Part of a small language model's weights: skips across layers.
Each number is 128 + 32 x the weight over the matrix's rms, rounded and kept within 0 to 255. Layers, rows and columns count from 0.

# layer 13 attention query, 128x128, rms 0.0413, rows 102-114, columns 0-127
[[120 135 144 110 102 184  94 255 134 101 191 156 158 111  71 136 102 113 165 140 133 109 137  75 137 162 134 157 168 165 145 128  88  82 161 120 118 113  83  80 134 111  77 127 127 118 104 120 139 148  90 107 116 105 128  93 130 151 110  87 108  94 140 156 140 101 173 113 190 119 101 136 121 109 102 131  68  92 144 126 108 179 148 159 104  37 138 141 176 130 131 153 118 166 166 145  97 140 156 101  73  98 149 118 112 116 127 112 131 112 184 128 142 124 130 107 118 122 146 146 110 104  91 155 129 115 162 108]
 [161 114 153 122 152 114 146 148 145 115  88  98 137 151  82 182 132 147  58 110  90 126  91  86 177 106 172  88  64 106 148 156  71 110 119 158 192 138 105 116 108 208 139 120 126 128 163 121 172 155 143 165 161 114 119  95  92 157  99 135 203  93 144 124 123 100 142 100 165 141 113 115 165 116  91 154 125 147  92 152 133 122 156 139  88  92 129 158 176 185  85 109  84 122 155 146 117 136 166 107 168 114  93 129 135 151 116  98 134 108 123 135 127 141 190  91 122 156 140 124 150 124 163 152 131 133 163  45]
 [119  77 121 114 135 160 128 166 123  74  98 118 162 156 150 119 131 166 125 134 149 123 114  73  84 128 127 126  71 141 117 164 127 104 114 152 140  77 146  92 147 116  96 158 155  88 110 173 144 145 135 126 134  82 145 120  89 155 155 128 127  80 106 184  87 145 171 119 118 128 137 127 142 125 133 148 141 160 133 180 158 134 146 113 133  68 161 139 157 111  66 148 157 115 151 144 187 109 120 112 171 142 110 124 116 108 126 128  89 101 126 154 116 129 173 134  78  95 166 134 122 134 118 131 132 138 131 184]
 [143  46  72  81 119 117 118 169 123 109 139 117 144 110 136 149 137 116 124  98 159 167 143 114 138 144 109  79 153 150 153 138 110 143  66 129 102 119 163 132 120 123 150  98 111 126 145 136 117 145 145 168  71 177 147 171 108 118 143 116  89 131 161 192 151 105 185 168 126 194 136 152 145  79  81 139 125 145 153 101 104 154 125 177 126 110 153 106 166 120 101 129 104 116 148 169 136 150 153 197 109 131 101 136 118 117 145  87 149 120 192 127 112 140 183 124 116 120 155 110 119 100 149 127  67  99 173 114]
 [101 117 123 113  78  96 107  59 109 179 109 169 101 114 125 114 186 145 161 124 120 128 113 145 131 121  99 146 122  63 134  83 167 134 100 149 119 144 165 151 171 114 179  96 127 151 163 141 128 156 145 147 113 146 155  82 125 156 155 160 105 109 139 121 170 117 106 116 108 163 135 127 122 110 165  97 118 144 179 120  97 134  93 167 180 157 145 136  90 113 169 112 151 138 121  61  73 109 110 145 162 125 133  54 150 129 158  89 179 139  86 128 132 163  68  97 140 172 147 121 129  97 128  71 137 108 170 166]
 [146 117 129 117 102  60 161 102 112 150 159 107 104 114 119 106 125 157 128 169  68 142 121 157  84  99 142 123 199  99  88 123 137  89 102 130 144 102 216 125 132 103 178 157 124 173 177 110 128 121 119 138 100  84 116 134 119 121 131  87 164 107 109 102 140 115 106 156 194 192  93 139 140 152 158 126 130 140 134 124 120 151  88 111 196 137 143 163 142 123 114  99 126 133 117 109 117 131 112 153 130  82 127  70 104 141 177 133 139  91 122 110 193 152  59 119 166 173 178 107  77 137 196 154  85 138 144 100]
 [ 98 113 133 108 141 147 134 229 178  97 152 133 134 133 177 173  80  72 131 139 110 160 124 156 167 124 127 121  96 167 147 173  67  80 160  59 132 153 112  80 139 158  98  85 141 140 123 138 151  93 122 107 121 124 150 139  95  47 100 116  99 100 152 129 115  80 123 195  97 148 142 103 112 166  61 140  96 138 105 129 141 114 147 167  67 132 153 153 114  96 133 123 180 117 164 134 141 156 146 151  61 119 133 143  83 152  78  90 110 149 155 141 105 133 134 144 150  86 133 117 153  89 115 168 116 145  91 138]
 [120 111 124  69 145 128 128 146 114 122 106 114 167 135 106 122 148 180 111 145  88 140  72 105 166 105 128 123 113 131 118 166 129 145 109 137 125 137 168 120  93 122  91 156 126 131 119  81 123 116 132  96 111  70 141 143 136 106 106  63 111 108 144 157 133  71 136 154 187 138 149 111 151  85  85 164 147  96 130 158 136 145 147 180 123  63 142 125  86 140  84  65  93  92  97 156 135  95 119 130 140 127 113 110 129 104 133  98 113  79 106 102 124 113 150 141  80 112 141 161 175 124 122 117 136 136 117 111]
 [ 91 120 151  70 125 137 110 131 155  50 133 146 147 160 121  96 132 178 117 101 106 115 134  86 116  96 139 140 119 172 121 132 123 147 156 134 139 101 131 104 119  53 174 133 139  77  85 135 118 130 139  86 148  86 104 114 114 112  83  82 101  86  88 167 151  94 158  77 205 102  97  96 148 127  77 176 160  91 138 177 108 107 136  93  91  67 123 114 135 171 170 159  94 166 113 165 114 156  98 104  84  80 108 156 112  71 134 181 113  93 130  74 147  88 154 145 131 102 118 139 138 132  85 149 152 106 116 177]
 [136 118 136  91 118 113 146 147 175 104 142 103 124 184 104 133 147 168 163 101 111  87 151  98 101  85 202 127  99  66 108 156 113  73 113 111 143  76 139  73 126  96 160 127 145 155 130 100 122 101  99 168 144  62 158  98  79  61  92 155 150  68 123 121 131 136  96 152 226 142  96 168 144 117 121 140 175 101  68 111 115 158 123 110 179 113 108 146 136 167 111 121 106  98 137 148  93 162  55 169  83 122 121 136 111 122 160 156 107 102 110  87 170 147 148  67 138 106 148 151 136  91 115 113 158 131 120  87]
 [114 148 121 112 125 186 158  91 106 113 121 150 137 168  74  88  80  88 175 129 139  65 171 169  93 124 113 138 135 194  78 149 119 183 144 112 140  68 101 172 129 129 101 122 155 123  72 119  82 144 160 124  97  79 100 158 115 102 114 115 106 129 140  64 114 144  94  95  98 119 145 130 177 114 100 152 127 122 115  93 145 127 117 100  85 140 117 131 106 106  98 159 123 149 148 151  87 104  98  81  77 185 118 187 131 174 142 172  81  97 100 148  98 105 175  82  46  88 107 172 134  99 152 129 147 173  77 124]
 [144  81 135  90 123 140 152 152 138  88 129 191 173 143 137 119 122 216  88 114  49 103 116  72 129 152 169 144 104 158 151 115 119 131 121 158  85 117 166 123 135 103 167  98 109 114 104 115  65 114 116 133  96  96 166 175 124 126 134 134 123  95 130 138 114 114 131 142 190 126 107  95 131 103 122 129 143 133 107 144  85 158  96  98  72  63 143 101 133 102 102 117 206  81  94 146 130 151 153 172  89 109 119 127  38 132 121  84 153 131 163 110 133 102 206  74 120 105 172 122 124 133 145 134  96  94 158 164]
 [114 113 202 103 147 153 177  33 106 110  68 131 109 152 115 116 114 186 132 101 138 105 108 101 104 161 135 143  90 107 182  93 188 118 137 176 162 101 153 126  89 124 148 154 109 187 190 133 129 159 136 151 138 121 117 143  67 135 182 154 188 122 102 117 105  98  94 126 168 141 160 111 118 146 157 126 144 109 152 144 116 135  93 113 124 170  87 178 145  99 155  86  88 155 143  70 105  99 107 140 141 179 116  38 181 117 135 113 138 152 102 133 147  68 119 143 130  96 141  86 167 116 170 112 104 156 160 137]]
# layer 13 attention key, 128x128, rms 0.0412, rows 102-113, columns 0-127
[[ 84 127 132 128 144 159 162 151  82  66 140 159 122 143 167 150 137 105 152 183 104 116 131 127 153 125 144 114 144 152 114 127  70 108 188 114 139 110 166 128  98  98 136 147 131 137 182 124 131 101 138 104  68 119 128 119 101 129 104 131 173  96 106 149 145 137 110 154  90  89 128 161 156 119 155  79  47  89 101 120 151 121 123 115 152 108 138  96 134 104 168 144 162 183 139  96  80 121  99 126  85 158 159 121 141  67  96 121 164 158 132  86 169 119 108 123 127 121 168 136 111  79 128 117  90 159 132 145]
 [100 155 188 151 178 101 117 132 118 107 116 143  98 101 132 165 132 125 108 117 158  97 175  80 145 159 136 123  91 120 121  77  69 148 118  87 168 167 185 114 107 144 147  91 164 125 142 116 100 140 145 152 115 157 124 100  67 143 127 135 119 156 151 120 137 130 115 105 115 184 125 135 142 131 162 150 139 167 133 154  95 152 125 151 128 174 118 148 106 137 158 125  74 119 164 145  89 149 122 110 133 113 104 117 180 183 182 125 147 133 181 145 122 119  80 117 166 119 116 101  56 100 107 138  93 109 136  43]
 [ 78  62 155 123 129 103 104 100 185 133 148 124 104 100 110 153 163 140 131 170 141 194 168  85 134 153 129 134  96 137 101 107 158 175 144 106 130  80  97 144 104  76 113 166 128 144 203 112 102 166 154 165  93 149 157  91 141 182 136 102 163 113  99  95 120 116 101  85  98 134 158 162  74  94 171 106 137 141 145 154 172  85 112 125 155 117 116 122 129 152 156 130 124 143  94 133 130  76 102 114 165 130 129  63 140 110 122 116  65 140 105  78 113 147  72 134 154 183  97 126 161 174 117 105  87 119 130  64]
 [ 79  73  80 150 119  76 179  93  72 114  89 118 131 164 139 133 124 100 144 161 121  91 167 119 117 120 136 120 143 146 145 149 123 136 195 155 101 124 144 155 129 107 110  97 154 171 116 170  80 122 137 156  56 206  93 175  55 166 160 173 168 140 144 170 152 168 140 153 121 136 119 175 120 144 148 116 196 127 128 173  86 120 130  97 132 112 129 127 168  85 162  81 130 148 160 111 153 176 135 136 142 140 105  70 145 157  77  95 187  99 102  94 140  76 129  64 130  74 172 145 125 148 123 146 109 126 114  92]
 [138  95 117 129  88 138 104 106  94 161 131 136  99 155 146 177  95 185 193 192 148  90  95 172  93 113  75 150 144  67 120 173 168  90 189  97 143 183 118 118 139 122 166 123 118 159  67 162 143 116  98 131 140 127 152 143 118 169 146  98 111 132 123 123 186 133 139 137 132 139 122 135 110 110 115 200 195 146  88 130  95 104 116 143 167 146  90 164 139 139 121  94 142 113 112 133 117 128  86 156  97 163 108 121 121 122 181 115 154 107  97 127 148  87 106  70  66  67 150 108  46 106 159  79 110 104  93 149]
 [157 141  68 112 149 164 126 164  90 136 144 131 139  89 124  75 166 139  59 148 117  90  80 160 200 129  94 142 116 120 143 141 127 112 120 140 130 153 114  62 146  90 119  83 157 174 151 139  77 152 118  76 170  89 113 117 127 153 117  81  77 137  59 140 157 103 139 139 154 149 130 147 169 188 127  97 140 133 111 149  73 149  95 164  89 108 144 176 180 156  86 134 109 102  93 140 112 115  70 120 128 137 139 125 118 130  97  62 117 102 136 102 184 109 217  78  71 128  95 126 139 144 231 144 119 158  78 147]
 [114 122 161 133 127 137 175 115 195 124 127 119 142 114  90  29 124 115 139 141 143 145  91  46 116 126 163 124  81 176 156 114 116 169 127 105  95 109 150 159 172 152 117 167 142 100 168 140 123  82 176 145  71 110 111 182 141  79 124 125 190  90 174 138  97 124 118 153 102 110  72 139  74 168 139  46 109 146 162 121 125 134 161 125 153 124 156 127 111 126  98  99 152 133 157 137 121 144 120 129  97 104 141  80 159  79 108 157 151 111 178 124 150 141 112 179 176 106 157 127 162 123  84 142  91 113 129 136]
 [118 122 155 105 114  98 143  93  68 130 118 139  99  73 120 133 204 152 139 175 106  88 164 122  78 116 132 135  99 114 119 131  67 186 129  87 155 120 156 177  94 122 153  91 120 157 119 109 101 105 108 143  56 177 107 160  79 111 125 150 144 166 169 124 152 100 180 134 137 149 116 119 114 131 147 111 155 161 120 111 128 129 141 135  87  69 108 134 133  90 168 118 130 105 121 148  99 114  54 170 103 113 124 170 101 149 120 196 117 146 194  92  91  53 124 142 141 108  73 113 151 155 116 143 101 112 117  69]
 [105 126 138  77 135 133  91 110 105  90 106 119  91 172 120 147 186  90 163 126 145 178 135 119 129 149 158 131 148 108 103 110 103 206 127 127 136  68 103 112 146  67  79 128 134 129 135 148 121 151 153  82 138 117 150  87 154 106 120 133 103 143 142 125 157  76 133 147 112  96 136 132 101 139 135 105 115  96  94 128 168 110 118 146 108 138 145  78  95 157 183 147  89 175 106 122  95 140 143 112 115 142 139 162 124  72 105 144 120 139 131 110 170 183 118  98 155 169 106 169 124 132 141 144 152 101 132 144]
 [134  78 141  82 162 128 127 156 154 168 159 113 128  98 102 108 194 116 131 119 183 139 186 178 161 141 168 120 109  57 149 123 113 150  65  99 128 133  93 127 147 137 130 102 132 117 136 128 148 128 124 113 116  70 164  92 127  82  89 106  81 164  55 106 120 134  98 103 190 162 142 159 129 170 126 129 136  84 116 125 130 127 119 143 113 101 162 153 105 197  98 102  96 117 123 170  98  94 109 127  62 113 154 150 110 158 107 125 145 135 174 174 166 128 165 113 168 113  81 140 146  99 157 147  97 154 171 152]
 [162 151 123 110 104 172 162 124 183 116 131  96 177 134 105  94 160 108 108 111 125 142 162 146 150 158 116 144 166 199 107 148  75 157  66  84 148  94  40 162 161 138 115 196 137 122  97 105  90 203 152 128 136 115 154 121 139 121 114 156  82 101  93 133 151 143 128 127 173 159 137 143 125 118 144  81  63  99 184 100 116 146 148 144  99 122 188  89  91 189 160 160 129 124  86 120  88  73 207 113 199 129 139 147 120 162 135  85 103  81 132 139 125 186 126 171 104 186 150 205 174 164 144 143 153 138 121  93]
 [110  96 150  68 147 128 111 138 155  78 149 110 127 133 148 131 153 171 134 154 117 185 108  94 121 180 126 142  89 119 107  63  86 152  97 195 142  93  73 161 143  74 104 190 116 172 133  78  96 139 166 119  93  91 151 155 165 118 123 135  96 132 184 156 135 100  75 141 138 103 139 133 104 134 139 111 158 113 117 117 126 155 114  96 136 105 107  81 131 131 123 131  84 156 124 106  96 122 161 163 115 157 127 144  93 118 102 101  88 180  90 104 172 137 165 113 145 120 118 130 153 123 162 103  98  91 170 182]]